Each number is 128 + 24 x the weight over its row's rms, rounded and kept within 0 to 255. Layers, rows and columns count from 0. Numbers have three digits each. The size before them is the row's rms in percent of the matrix's.

# layer 5 attention query, 256x256, rms 0.068, rows 169-255, columns 32-63
105:187101173131137106100098153127070145153174129159142144139105099141155129157140108079110112123077
088:137132119116142144135123118104113135114109127144160137126108134105119154105153125117093128127108
095:117125160117114145139095143126147167128131150124172091143112132121138157117157135121109102129103
095:128113124141151173136133132127126092105142094117093118080136144165120127116100109144203109103143
098:089151109143112136121156087135163143118085140117111186124157182144120115110155155162165134125105
123:092099130176134112113129109164171096111132114108109123110122139123097086158138108136189129131139
145:172103173097114135146101137139109135116139141147177111151115091120133139158109106097095126122097
106:121088126107095148145149133157128126106116121144123155175147128136151151147151128176089101099090
099:161154155143141112092122123143105048158157143100134143099155167098115135146159134129160075098146
116:119139135106152085095120138143103128133155157115145171099189151082117154181165156118158137151133
098:110142114151138089155137119101149112158173118121088189110135186100135089105107157130127138164170
112:146180134130157153109121123110087160157149112117108125114098108114145183130132148150121111137143
119:093120145151136115114145097146147125126097147124123167090127155135129131138127148130142150124158
105:155140173122111154139118102100118109130145103133143097176127108133139163140120144103093142115129
100:154113094094159122114160123158142150116084122093111129091129115160119132127111138131144104072111
092:108142126155152128113133139149168119126169111137114148119131151123133142146144152132129141113168
099:114140102140098121157142129152117103104126121091151134137126122142140117132127117124150145115174
096:136087144126103144159109140129090137105156160131116123164135088141116120163137127113092138137116
087:136114137118090136134159126147114108128187146119094103174125113097149130115129130128119124086126
091:159125117086135116134101167131118121124122128133149113122132112166105136155109126142107112162134
120:141135136102133073096148162126110139146195120115123141158173101120136154215126148095112164141103
097:133145155141145132075119116164134101138117129157172136179101159132126115148153123071135104136141
088:168125124105131124112167134131133101132110123124135083116120109147138123087092102126112130122098
088:143132107157100130103149137161129141114154123103140142148175151126104086109163095096169121095137
086:158104121139118116088162147158123117101144106122136143133136144111142110131175112113178105113142
102:197153116108110117096139154083092139169136113107107151148147190107137130091125150107073103086154
096:107109103169141132135169117157128156136122142170098133115131110099094114134129138123171110141150
111:152158135129145115111101149103093116158119168087100132121148140088151131123167198122100136098138
108:153176145132094142099114159134125100130151124116121132110174166113150149090137128117113130132153
108:179168140113120112091124159108111131105136143138119153113133134121164174147126141085132115101146
095:147154098137107083123134142156104101182182139100095150162152113145109112119148135100119144146116
092:132140149120088112107109167097089174169144104117117136129144128127127131112146172098113143124146
114:098112098155159124149164100146187143111122119107124117110131157154094110161106127141159113107136
089:114074114092132104169135118116143099141143125122133087129131132131131157142085099117145113111075
101:140095103151142152163124114109158133103106132136131121133095138159145129134147089135136130099094
088:148151161122131149160114099121120117156108089127072103142126099136148116091138144122119142119137
110:115116108143117071103169086150167138138128116118118119143140127157144086122126088155124127105126
097:066130131127164133149135178191156151145087131140110121110115122140078070148151100147177140163121
085:097164149088141135099129117091110144130128141140115172108117143088161106174122182147094152157116
072:107119165146169161110132173108096142138111101099115114141139119141143122109174152160071150135123
084:144130153129099134107097153101099140126122125128154120169119151103173138114129153110104149123128
080:090156145083133109125112122079103109129127149131092088132110120143159137126108139139116137129115
105:147139103171091146142129177125125117110133123144107104156133133110123140099157130097150120098186
074:089096116152114133134123125147133130115085118124170121126117107169129141110105136140127153096097
089:130124164088122098143147108096145147141130124077132084120125125152185131114135138156080141096096
088:136098166095130148143129121093152133092112118140154096103104145163147093144111085156131111103069
097:140171141114118115074130155117116147180126115097070159123174143098152102099163146132096151156168
094:103106149095117163139125105127124125086083140162171087156101122134125136175058108128136114095071
107:113159197160133147130091135125101144142093127122107159160105139133126120105155156111113143133180
121:131066083125125120143165100140134154111140147100095069140132077140098154155112124144140144103097
093:113125094177154118153143090187178143107067107124131070120131123143135144104113094126179114117122
099:102149151140145148121130104109105120176126133150077165118145144127128114137136132128102146161142
085:108138144157168159118150146103080164119127131182113116133116086133125161114066144101120117136165
106:095165138139121189118124147165141159063127133159170149105117112112152153128116127047136095169122
096:137130147124120152111118112150120146168130112150166112123109129077127166101122106089151110147117
086:096142126121165144123131124133113144118130107179132151140111117092177169134084099075111092115070
084:133141105165088144119124100112134136137146140115136098121132143120082136111189159138121156144133
099:103133122157113186154140126090111103098084144152126096125127152110110121119156163117137162152149
080:133126168065130117099158122107098119151100100162096155138133057121131104133104139125108127132139
099:091113094150116102167147127133142150124127130126132104109153139147096119113140117092188112112145
109:123149103122133098125168090117162170144137076142103091126175135144098111107140123149153155123153
106:132120177090136148088130108122107121129135156180130127156115111102152164133109114140090126131129
121:134148126107156143105145109112128150132139142146107092176101089100152150126115142141130123136157
152:135156126169132105132129144130098153170114141137094134138155127109131139087140136091176139174148
115:086132087167120126133162114149152181108134093112124079140139145112135121112143170129148108134140
124:122152123150142136128151115131148145153099140165088108135146131128148151110124140132158138157173
105:144097123152136133138110157154105137134130191162106089143129104124125153115107105089120098125131
104:112118141114141103128122131138117114138138096118123196126115096152120089149111144122093120107133
091:136130145102148138102112122150106093126112114150088120149094123124138153118087131092143139132127
106:181153157106158121146114132096126135157107108145129175064128110126141118111158139128103173141118
129:121100076155099068129148152148169162137133092105144110092169152130108097126141125155158119120133
112:157159140099144154123138107119108148114108102146134107180102124134144115136121140173127126138136
113:115136104163142152124164117138130167140139111125115101123113120109129110115110156070134119126132
097:091115102177132083124152141158154163118138094119129156101149108123138114120144108134132139106165
112:143113121144154111157148098118156133139161141150064138117146108125139116098160114144156096120123
100:092167068179135150172156159147146137117125089129120082128146150123095096089137133118142127126133
079:124102165073124159072097126136100118115105138117166106153115115137145114129079116111128121124129
108:132141159092122162107129133120127147122137181124145105145150109114132171141139118135110095133135
089:146125148091156118113138107106123092089128157160151120128105120155143134141113111142104128083115
084:141113128079123088098123110109079170127118136133124168130129111114137124145107151132089111144092
127:105140114166144059159130125136138104111160088122148156088174164135146123116136136116135125151149
124:116161169095137165097114140111109135150149158119140096164143108067137182140112158150122121165124
101:116114087185101104163100125162159091111125121089146152101128148144116087143139097135140111106121
090:112137100148119118138152130134105104131118112155092163117148083134100109119107141125103123126121
081:136121050141092152139158128148168138131165096118129083114141123112117121105154112116155157132105
096:141135129113111141115116123121128122113159164137135083168113123112140184117077169096141107106118
093:075096122167099141125144106174138119127110121116149108151153147104153128116124114160130153120140
# layer 5 attention key, 256x256, rms 0.0628, rows 169-255, columns 32-63
106:142119128140094105106119139129152131075163134133149177128112092129076068127167145066154117140091
115:124155164092131120103108173131084105126142148111127148134133120140132126131135131091123127143083
095:160090124150132118137145140112085089121156127161093123055193096113082107103137124155133171104164
113:118119146139124127110151092135136105118172138098170149139114126113167063136154122118122091127071
109:117079107095138155144107106101115138147133169125154083116123125118138165123124093130130123119152
085:115149131143097114150085146162119130148112111131116200128151102137143169119102140107116108136127
101:093166140138149102080146119124093120160111108182104109126103119110105124105147130139129138148118
093:174139110150145136142092107111116148129140163125148114133099111148119140157134135111105127132141
095:120129118098115159105146140155142129075179166155119099162143127114118146121129136110151133163107
112:119135170100111113172075142114133175084142130091149124093149149146101100127154115101137135157108
098:151125107139110114181132115081118120081139149110130113108076150149144143137169112154132136087131
106:129127144170106119131168141149178141140100157108112129151126150122136143125097128130134171131122
112:119148128102147124179152087099128124094105116105106150118153131139105128148152111130117142091104
096:083097160167143139114180150156170131153118113120132083126096136090118119127125119148159148129122
114:148130188075110146152068175099093122161169160106142107179132142128117121126131128101116118127133
111:127082115168116147120158118125190172111128133119127107135136114144145131131098100176183167101134
112:140095097141135125126154139158168135119094116128114141118129146169147158121060104111120105097102
096:149153123131090127096095148148075102157147122133141157137143122119166127134114170118112082152148
096:113089070145164141109138095116154111109154152137173071117095100131137115139146131157148124100119
099:097169099123113123131131126117150115164115116128151176122119152152150112142112109113085116145123
103:145128091176147181136163122137159153135152101096167066125095139105172160149090151143124131114126
100:105153127106145146110146111166119141082117138138170100138131108109096152153113102109148122105163
095:145149064125119127109132141097093095164147148132090079139159104092127136112172163112139113120158
075:100091147129143128093090133126128108117139150143138080136098132120125147163155120163138172130110
102:118093119100153152137095090135179131102104133160138093128109123148078146164120093139158147126111
107:098098148146128147138130129154135165126125146162151092169105108135103134166111141127130161128138
098:126114104134122108120077079132130129157134146143122143126116124123081113120153097122139135136097
093:126152134125122157111157161122080154138136139120100095146123130119163138099108173156146142125162
110:126163133141113129143166152135100149143115137117102138122157142094153116152140171124095135140141
159:151147141129125109069135173124105134154136102110138122152114125093153136108135169155122132115176
120:161139167151122156136117138105103127125144107156128142105133117095166101131108159119129115113163
089:158149134143113126100133112110141169193110142136145118156092161114122143106139175153105109139134
080:137095103112111114139143133101106069091137095149162130153117143140107102124127092117147130157108
104:157116132118170146128102122171148161118102134143101163150101151172112156128123112134168135096103
129:105121142101162116148119121120160097098108145141117125126109104148115149130100099121150121136099
110:149097151150091130074163155153119132125152109131159117146127141092170104121175112130121100126142
136:126109116136148140166087084133136116116120145138142114074128131150098144147110106137183144140104
130:130116126124178103161124090105150133120136142154097135074141131156101122169082095112139128116104
100:154122120133112122110094162110078113115162126120145132146132119079129127150097115106095128130152
062:105136159123134122161114110151136175104122143114136129136140124117108088155128142083120150153106
080:136148160170171145136138124157115168120148140123127085120090089112127125159167137146124187157113
077:141166119156135098122170127099109152143128122100127141134146118144164178126102160149108149123132
074:155100127109101088137162133125127166138119159150070089132113115115100115117144144132115108183090
094:122102101126109094110121151106127126140111129088136119136117157136151142080151117156133090064157
078:135105143139121162095155162140160128163129133153129102176104148100143184080126152174123124104130
098:115130095086117139109084114122113103114122159121111134148107076153096151156104143124121138156114
088:132147146159119131096142166108131150135125164156118100143106133099168102129113151156136146091157
105:094109143106165142190101116137144122108129136118113139120110125139123118136145079105132116143084
137:140153150129074121085154142104095115162174115129149109137147112082158105127158164114058118165147
118:143114145141168142182108085132145116111122130149153140095140105154102095142108093117153102125082
100:120136095111144134177126105136163151137116146128097125122135117163120121141112120119158136119090
120:133096101121113119077064113110113158166160139111120113153133120103133107119129150150130124152172
123:192143140129095136102134138129092110143151137114142102122146135090150155107168147136085121128173
105:150127107124105117098174128106107110135119147162109140170138154090169149146153120127102167121130
106:146120120121132109101151101142110075184114151124108083199154176127127122104132173161138143164130
093:134127129135095130099081119068132101115164123135120112111115141097157125084158146089105121175152
099:087091077148158144132176120171148150112106131115124164181117113123109145156100090162117123099120
095:096134067108095123125182109158112158101124094133126130138157098141166143144144120149142159120132
104:144123140134085095130069132133091138118139185086149127097123175157129116129121155116145091129137
096:144112173101121119110179150127115139118101127101134104147126160143113158157114116136144104105126
098:152141151152116149088131117175133152119098142127160132128077154136151167103157116160161114094149
118:137169137153067117159083154100121083149140125169096135118113107114141097093168135119113118185115
103:137101135148102138117099128094088085138103153147097098102109101116124144100110128147121114151093
095:107066113143135090137166099148138141108079138149100126123085141132162125135126134206141112110127
102:136109076121140131163111122123105147136116131162117107158133117125153132124123101156100130112120
101:095110146145101112147097153119104152131074138106136106134137147098146118112144125163130111166110
102:138157142150104134151121130101129141111139091131133127063109117101132127104139129169085107184128
094:137145094095099126122128130116130082132129118137127114114124114165114148098143128096140144178131
101:140146170110130130120094108060113134149140130148143148155081142148137095100115145125111102117161
100:125158132106120138048152116128119146128130119109146123160079122132105131127099145103113128135163
103:169142145127131114125161142156165108124107129126119150090098175171098106128119115080161124097121
101:122130162151113153111081095102103131122117104161116135130100147126193144093139154142092141134147
098:133140093144157101122156083154119097117104163164141113153129124162103151120119104179187158115115
097:138123147102140099093089145144089100166146161098121120129157118153135121180121146156159156167106
103:111105104110098128115081132106100125139105154157110103131052147148106134096141077181116091169124
088:157134113128142137116137085095144123077109094141096136094151139124191171136137103136102141130148
110:148147165090126116127073151104112120151170165133094106166125124162137083120158155072107137136128
106:106100131136133123125074132092123105092149134158120103175153134102153118126108116188108174114096
091:135165141109118131098096158105087057130161129108157120134137100076137157147113133092135112182155
110:139168131117121120127069145118120109127155166155142116142130191134146133140106137067120135163115
089:105132111100124100072089172115138140154119152086108144134128120151140123162132111083098170134141
097:126108112153147114143116079103128112092113150182094143165154123165149118097078144161124108128121
103:103112156156132119112149147153112122129122138092102116099164121079140116128113101134113145143105
111:118121103136089145164109088093129157120130120108122101122113112179145163144124140160122140134123
103:108095106145131151103157123176134177097077125117110131156143081136133120152145100165113163095168
097:142087115138151128132131123152148079125106137101080154112139078151135108134147109137158119146103
098:095114103149115154171103146149180118123109139130091130115193154146104128148148107102126139117078
# layer 5 attention value, 256x256, rms 0.0646, rows 128-246, columns 32-63
092:133110135114079139092137063114120108141132101058150163139147198149123149124160151116122141163112
095:153117107097087119141132127137132163142106136077099146122150117139153179166105161098138152083110
093:129085129104116082130157151114120136092161139105112128126182121131117131151127130128085117138130
090:137083149112145149142126135128110112135096169143140120131120173102111128130149162122097138140107
084:157093140092128162112134102129096162134134130094109120159099120105133115144136136112094118138099
097:126127119113110100155094134118126065098163112170107131126138108100104122132123135092152142152163
086:132083087103116155125168134142118174115108121160124160093168125106134124126181138096107121110114
096:139115151157119121074154150100126145140148141147102130120128117115107107149117118154162167133123
093:132133106102092121126173136137121106106084131148124141112188149122108164135150137128139171117106
096:139161123110140113103153134145083140127115083128108141101130170126143199113128141140133115131129
096:137128157118108111126146127114126121130082133131181127118126128149128081136151125153132130145147
084:086140162153136145117144148155173124119114111151121157146127135126159111117198122131124155080137
091:128176098119143104169104101137129160158087127134114111083096110142119124122089143146147089152125
091:126134108117162114084170147170111165142168129183116114130154115116145083115104088114114113132122
089:146107141085088125078152134123131095129134142111157129188118165115138137144133133158117196150115
088:108140153114154129114138142148129121109112131147115109137088125126133166137131131093172134111115
096:158143117107126090142154147110113117128140113106121177117137178140137117083108129071087149135151
088:102113112144170182127121121155140142123153146141157169096127166135130123133138131117100135126115
085:112116114093151138143136108109076125111123136106110164161149177123113177136118164067095157184093
094:132098120163155144104119140125150124128172092115102130173124159130118092143125142123122151135130
090:155122117169149149148151144157162152119137136077133124131123088115165167153103147144108170167116
107:144114114116110113126134149141137143137169137096094133166156078140166140091097124142169131125109
093:128149104134131098129119141118146081108190124111136127113125114107163103111087119172150164110174
092:098110089164162125184079128150169126173111120088112155119089158127110126118147112129136140153130
091:151084039189151144093153109120129130151175131141161158093120149130130074130177108152129095098120
095:140107069105115163130118110121131147112149129115100122160119105145139150122143138122143134119098
082:118109104180123187106113101094129160163127118104083111125118086154128155120160113113131142107148
095:141102098094136117110146148107164099127097121122147152145123140119135125116122136114163157094100
091:146111127104108145127126151152116105139145132121177121138108139138135132127117099135114142141111
087:149132174080092114128116114143131132127178174102171123106146174169100141118108142139121108133140
094:132127143090137117133131113088087133116161114158113104120114108120111123142102132101110135110133
089:132132167121100092148167164132120143117090163108142118083131150154154097113097124132112138141107
091:096135093108152135119095155143161107131136122123125129083086118140100087101136143132139127134119
106:112139091132130140151147105092146189131120139151101102114111131132118146135131119100125147138145
084:140133150116164154133099100135143114160125121144103094114098118083090170141119141146169100120103
093:139139096138104124094084118158178086151149139135110124117107105125092132127149134130145138080138
090:109114096134112123138142101126145118116143102132136106123116097111100114112131166136181126086149
089:117104141138138109098164114150104172143160147135111101161095123117124180109088100085153092142111
095:154124136098112068142131153121093115116188178086123118171145141080105147130105112135169130142154
090:171130131122135136142113124158108085104161186140142125153134105124122091130150161107124064142125
104:125138158152157142161095104099148155140068138128152110114110126165112096155125131099120170139121
091:150114065119120116119095109113127127129166123101130117160101067150141130132107135181178208148108
092:109126158122099123118149117093106113174171150122151109116123090140159108116110125126129133104122
094:077167152180117148146147118123113105112132127145094107100112077106129131146106115136120093116139
089:085135071140131178107148108154117139120112150150125106139134104114135100153080133088131083146142
101:173173113108122098150129124160099115123195106097099176139116143100145129148111115109133147117143
091:125107108146130137134122142124109127096085106139155165135135128096129144121140143110080097129132
095:162122162138117115107103187149095095116096155159122156128128170138125086088151110145113114187111
089:134139125111131126098111112103140132141105099146102117080089095154097149131123118110158139083126
102:147155094146118104172114119121128101147146106124102116112156170150113132132124119159150124152119
082:124151125139122184127102081133140139157168126125094107140113136169103107104169078114173115154111
088:118135136147129110127103108132161127147164121133161087175119129122095107108158112132147115167145
091:100156113111116070155153124152113117153134118148115158067176164154118110106125092136132155175118
101:141099121158130167114127123147165086118148154105162089146118119121122140139205156138131116128106
099:135138096148170192130131084121174141146144161117137106108113114143141142114108128177098194114133
092:171121182119160110079136162158133083130152117135163195111116111114140106153109137092118137104097
101:126114123136120065166126138113144144109124075075156124062146158166143112102105127147135096135138
103:151113154144147136143108128147127109130147126139122098132108079091107081124089123136147095152157
092:149114112127105100098111167137121122142147131132133178090129120159111055097149154120107145124119
091:153138091146108166176145112151106125119139086156123127121136088104117092143113128124108117096157
093:118119169123122171082122178134118143094103144093111113141102107125151119140162139149084099135134
085:128132118114091072120134126163116121133156106161125147116158143120146088160131163107157152118089
082:126145125142116161131120117134113132125133143099140142141108138123139131103129141122136144136085
096:105122112131130111140146128127128123139093181073157095123120147099156123140129149122133157158134
096:137147146166156123091100123142116142146115124110114189069121148082120131091111126048114137103130
099:162123133109106096160128087074103124132157101126148104125136128083117114131106144111150139138135
094:135150098139184184139062124143142123133135105110098164118153095150146083124129125120132083136089
089:128135090075127117101174148134110150145128142077118144137104118131171088094131129115128126137093
095:143140129110192169111123153139121125104151139116126138132159119129121155131154124155146171101108
099:118134119146115111100103139116135104143136133125123100163155149140078117133164137134133086129151
094:157130124124108190095151135130104155124141173179143166161152111112127108144076144104126107130100
098:136125175101148125136128127129132159127130125158155112146131113149125119094097106089142056080121
103:131112076158159130135128145133121134149112142093110118125167101131104124115166120184146073126104
104:139116142119176120114134142141125081110161173138125153141122130147150147150135123096129082143142
097:177091143147080118141102115134125107121149118170154128150124107110141136173083140138124162162166
099:094085128131113127131192116144128105128133116148143097121169140109149126165106108133084115090137
098:137121081130163149109122130118120128110133116071127118111100085144114124095074122131158128155091
096:128144136096123107107159116145117134121109107149135167112118142163147161131159146122097137164119
096:108088155092116153139150137085124119159098123118145107147108143145109117139124122125154101134098
101:124118143147111118122066143160117114156105119097097080086097100111093107109136105173092095093135
102:123115152092137160073136149126150128109146130165165120158146121134118170145150075076144108095139
092:105138149120120184152189106130164144140111116100142131134140154139107166137157127102124123117109
093:139129153124116136130091098098116103139117121113131141126107148141168119133113139132113121116121
091:110156147116132164116151136113132101104112148141121143145114140166115151085131101089183122169133
080:124181138131126146150142129130115153118131099158144158103192187164139151144076139118136135099128
095:110149136181101133099094136156156138167139092157103108179176142173128153134111138108120120119136
099:142106117163100137161146119110125085176122128132195114129127157142112109125163120135143074100144
088:154146142074129137123162121158154116154162172151143108166137119130128134166109099111116114113127
109:133131103150150115107140156159118154123132123182130097148155122074128125137161133125114160117146
093:144103109159123155123154111083112189126101141197102123162090104127139142112154139120109134147125
091:074107127132136114104082146114164148133131109084108097125103097089114114103087147108162174126135
094:092088121107125113160124116120143118117140106148117106155113092127152117125116145127134134157137
095:122143178115121117146114176095120142118128116169100159124119118098154100094127120137138110154094
094:140146108111151108113084123141097095142139107117158129095143150106128105105142122175146147127123
096:105100109176140134110120107118169094128140110155125096123126111111125152147130134141096131116164
086:153080132150114144136136102180138184148131099114102087128123083114114150175130112174117118120146
087:128129156076136110118072116126130093150165102133127120120117097136093130160149136103170080129155
114:155133115132134187092157136128106140130136162175177106144138107112116167152118128116113095098125
103:151121182090103137138135134155101126151148152136156119110139157120134142129147127148133067130111
098:124137161182122127133131136108109093093122119144154135103146134098129112154141149159127120130172
101:129144105124093113124081092083122116118092090119112096111104119149128132190152155179108115119161
102:107128152115125114087149126109134115146146137147113104150087140146080109118179077120127116118131
103:147109123121113136165163097110111150125150170146148144118131109117166140110126110144094099127121
094:135102144153155121100119097118102186107123127151133116116119127118124095093116118100109132096128
105:098165075118137119109139150131129149093076106157138162158098129168130133083080101113129117096151
102:129133107109129137134148155098131135139115115090135106105133119139155105151161141117159154122094
091:137148102131111156089124116108154101128166155103132111107180138108090160108216110111119165104106
101:139091139104101134142089138148144169098149135096111127139149159106131099126086135092137137123123
092:148110107137135191124123133132136158164126108126139128197137162098105125100147096112092138141131
108:132128127200133152105148162184137146129156101186091123126117085100163164130118131115092113177127
095:131104193169108087166086136144120116147150094113139139138118147139099074096137133146088111149101
097:130154127140155096120122146107133097109124121124117133150160174128093128104147152128144146162128
103:160140111125128112104067132123156101146179113139090123141107161078137118106166127169177123187120
097:105135123110188148108166139113151097095172126162114088103147119147113095161088110087112133096139
098:072095171122161119135076137110106111133151117104102108154080087108145120133160095149159111185144
095:133114127105076120129114127117149165139201158125159099131149102109095136099138098111132127098087
100:086145130134146148131127128114120133138130074133156100153138137150098143152104131097144092130158
091:151141109116164131104155139123144108125153086144122157136141056125105097150071133163147143140145
103:140123132135104121118149084129129123114158117144183108110121112174128136120131115121145050110142
# layer 5 attention output (transposed), 256x256, rms 0.0867, rows 128-245, columns 32-63
096:139137132157109152115160090119135138103143139109146112159146121117135133182135112156148126073103
096:084132176134117144149109161115125090159121126125186117147127130144122181114107099137144106155077
097:114143162135113105127121153126202113088131148136124188134147175117127107110146135131161127158176
099:153123124139131128098143088162076102159121154146119118175146109133116168146100128153167143134160
084:167157157153155136086131098143120130128134166146105112178126142131126152148088121096175172145136
097:126149134094145162164107101069096130145099129114183107110126157103128140117139117118162097087126
095:153120131090116108135146066152149128124147153125099169107184171129127145102145147124128153157111
096:150123154095130095095125146094111175100134135143138159145131100130129116115114145130095158115082
093:098106139129136103117140104138140104169133173154145134184137150129149139132136129139154117110198
106:126153109106141119102125120159124141134191140117078183113122131114115118131146135133134148110142
091:193125143134120128167127106080134137141124123137083123103141116115104140131135090173171146143118
090:156088156143130136129166090091139138144117179133198054148115122125124144142098128120112107148166
097:102150109131140113158106110123094140138134121099094115124102119114138105102156163109125161130075
090:146121145144175118106147148139153120093109131139157114160127125138119101125128117116143155134143
095:155143127130110137126134099122134111141088147104183177106122113122124131094141093147143142121157
093:128156107167146132109117171156114161162149123121143141131110113132117117124139136131131140189165
097:129137101111118148110125066148186122091150118151120164136119126117148153130115149159143125118142
090:131089100185141141133146090156159118087117112155089095161164140135132133142155133115172137155173
093:119117125133157136103131127160162099123152151152120150138149134140107136116117126147180111097126
094:150138113145097155146136043156113120088134120134144081123113160124133126113137144121146134115096
100:133127133126106120114123126152145135084145120120121075137154126140154147154122145111165137133138
102:110178107105096106132112138121156124133154128100121189133129138065126100126153143137154138118112
100:111141128170110136166119139099155152113088109110166113131108128114160092141143117151078114157146
096:106146073123083180139120070133101106157121124131170105121145136146197143152129102108133112099120
096:127098203114093140141125117087128127076124124113177085086117145126121123109110128153075111143083
097:124137133137115112099158097180154161138139126130108080157147142133142124159132130108139150147147
082:083128151162130111164133122075157141092104145126117108086185138123123124149134144110116121160120
098:158125097123131090140134119103162123154151155136128145105104121102090115119147160146168138169151
096:131148125168110156122138048110136136086126106094153140120125144098138125133141134119091109111138
091:125169088113118154106123140134134089154132131134103196121093098121127115124150095189176108122132
091:075124125134151104126138154147149129182110136127140153117139117116141166142110118161127096123118
088:122159123121106103117126118119151115125131142102113174107137119111144112123135114181163127095129
095:144130114166097108174124132134134160139110135115169118130103114094141116153133139123108114142164
112:104069159131163102141106189141117149108154127155124097159159152116097118160089117114106123173084
090:106133130122137128114111178143111096169121153131139153143117105146106121119125108137148132156120
098:115131101155123147188136131102113149144096136091180096145131144113148109139130126137103109147141
093:143099125103113144144099188085092134120119127130120067123107155147151137112104113126091125122093
097:151139112140132152109151114124095129116137137133095110175163118124107100160100137123103129102090
095:138158088092141178136142133108094115133095126110159144175070090139131148133128123139112111094133
095:121156081127142126124100113155104145097094086158159095169087138102145107109129134093102123137167
096:119136131147135155130129128133112106176160122124131128088122081168094163117081127138135090119091
088:144121108169163133152159180151119125116112107120178087137131125138125138104160150111107134129162
097:125122115155148154136108146106123087120086129094159105109141128128145111151141091152088115160100
095:123094115153144110152113180110121147106104092099156069153119102118141119138133127118086124163116
093:143121189144156107138125154133121153138132140113110054143128120154093123116130092114128141187107
106:121197113149110181133099091126109110142124122111166123137094158123130144101134146124135124100106
103:169064132103148109146115119173114134134107130111164089115120141144088163149110146127147141195130
095:162110103105111139133142068131123097151146125116144128073116102137161141132138138135102136096149
087:123080204095141101105097153115153123148161161166143125136118122121093118141129113115134128160089
109:115157135119141116099136147134111116117091137087104137135101106118172093126161179112097132100141
094:130120131112122134103177099134150170118120119102123127115148124139157131166141133112087109078076
093:122112109132127129131098186094109143098080125109166152108149109124136097134131138124085142132136
097:116172113106122131127145109112108154125136118129114125104115124098181108115131144112121099057089
099:127098151099134107150146122137101135113107137120137140139121138122135136115140140136097131165164
102:136125130165134141167183101125158142098133128116105087150151137142146153139122135131137116113138
098:116159088118099116126114145112147140150152107136196128123088137099147114094115146138107140159143
100:167101133080177110105122115115136129082161114166061155105112123143162130094114140137142166090153
109:147110122152141125126098159144136126101064104132115088155116112160120111134130087133154155160113
099:112079095095087106170141097130185140147124156121201135120125147115172120110126121138137120138125
096:128101168140124117139084152166145078148115126149132102110118154150106136101116145133147150193110
102:135110139138111108135141140122117093117136134118134124122098133116101120133132119103109141160152
092:108121132078127136139073128125096101198115146110201121135082144130123148121090126124124145134101
085:122121087152059139100168124153127144158143124104106128137127127135124099113157120118148114106095
094:156079139115180114136132190171097124128103143124137130139132086158131127119107120176124122165121
097:129155138136121141115114130169127136132129121115068076106159125104105148123164129109124134160097
104:114134115165089110123116163136171116118117095098134132113152156138147095139187113158098117111105
097:092067109131137103148128117132102088127155153118103128130146135131082153134132148141170136189133
093:138121112093128076145121147171153141158158115086145184136119119149137104089140104140116118137108
101:139144154132189157109122147130116134141190130148089159129167124194139129106127126120173138119156
098:090113090150107140122105157133155127115112125136161172140137124125141093100121116128113132103151
095:113116102113148128150093206143104101117110129115129113163135114127119119120187145107108124159096
097:116202132112089132154120153166145134151144095120158112134130139075124120132140085116150123146130
105:138088126066131134138115117105130143109151134139098144152118125132124132110112106158187138113148
106:089123131126187086097166134136128094137096159120138108127133129155098146163137150117143125160136
098:119133154136157174131103128091128094112062120109156134147108118126142124125141139127098121111100
099:154134147119142134111115106114133102160157128134147103121099121105148140156102110153172106130134
100:107140117110142144135094160143112155100106134118117089125136103158133114124144134111075151133110
102:112091161138118113121121089145152174124167090132079129113150133137104124111168113103140138093126
095:092131121103125180152119133114135120116146128114132120107102145132169098087077105163118137135113
105:151176161128109131117136094120079149149143140112190115140077124098161151092103131100109112135112
104:119137106153108125126143157130169130168130121168132100142158130145136116163159090149156122128171
101:143093126139108139148150089131163177144140124132133104099111134111148138132112129123144142092050
099:136153129115149092123132090138160075111149128100082120107118130112127141117153137134094137168121
097:105126095124163115128147177096121136142125110109075150149135112126114102141186122109133121164178
083:084138123158152093110136119156145101174155117076064158155164123120118124163185127128156147107139
099:112132120162167130098184129152110126165168148168126119173111092119110125123149161099148150145143
099:120161144099097128118117098132175115103073114070117109106123150108138120119154096170117100099103
095:113160089107131132126125120141135138118092115136193106142085110117150170118126130115132099130141
109:121118129162152107117183179134102156156121126148137086164130112116113140169125137127126099118144
092:140117131101107112098162084090104148103116153160143143111101114134133127123097133085113104112131
093:127157098131131186145117145089126116172110110113166133149122147110146111115126113105101142124112
097:117105161128164112106129167112111138108088159157139113152138155137103099164111137141140151155128
094:119156098144124097104145146130166138148155094112089168111119104128127107149183140135128111116156
098:140123160170138102150168134147127168148134115110084118124132130128087158128145153121175149095126
095:177072170102115106127128099119132159094086162160148107140115148117086137131054112151114127100099
090:158103149113116166154122113137141176105093109128147079167107163124145105123102088140116131098106
089:138128157159124134131141133116127161122110123163166086147132161130078117127094101123120157137103
116:130123115112136120159123164166097143102090126131106075130115130121121150133117067116132103164103
099:100133186134133132133148154139136120176153117124167129150175111140100130132129130098111119118117
101:087144107153153154103169163094143137119120145124086147111134113125155112146153127125101104114182
104:144114112112140118152127093121152122132099117100079107126146143122110162122150162159145107093165
106:134123104133078114123115105162144131149099120081149101142136150099161148128153106154134093175123
109:137123121111100155145135113119152144134121096060085112102134135097153102128171097163124134090112
097:128161097154128123120135153150124118127132126137081107091143084117133130136144090130123150154125
108:078157100085110130107095155134139101110124142168094160095117090128113140137163158097178159107177
103:147089129091118115144102097086131158115168137137134137169133152144108107102113140166121149171093
095:157101113152131114147142104141149132160185145150122145106128093139113147143141124119161085157106
103:082128151191116135116092156146078094126122121157105097169139127109107114138140141144137131154167
093:126177124160129097102169174156086139155136119134086155088125078138127166133155130101135103134152
112:142149148139158094105149117129122165144179127154160139111121105130093100153131125092121117108151
096:054161146151116141094112131166128080132117109076098106098119139135145146135163129157162126169130
095:128122138159162085070169165123126161121139106171073170100140112156127123162180152155155140099146
106:162138148135116140118148111096169181122136099121112116115138178096132130127157107179097117115100
095:161100116133132112118137162101147102157117157160117158159121147148107145140122093132169144117152
103:112124115153136194137081140100077154140129124130201108173108142132114122143121122143093118119131
100:167129127174132124131127117139123131122161120163157162108149106137131125107166116125088129141129
099:111133107184099110111120143131140131091118137133132187150125117140153101125155114137107125092153
099:141118171134140127140114139106105137122115152140171123165094127147094151105080132099120142143092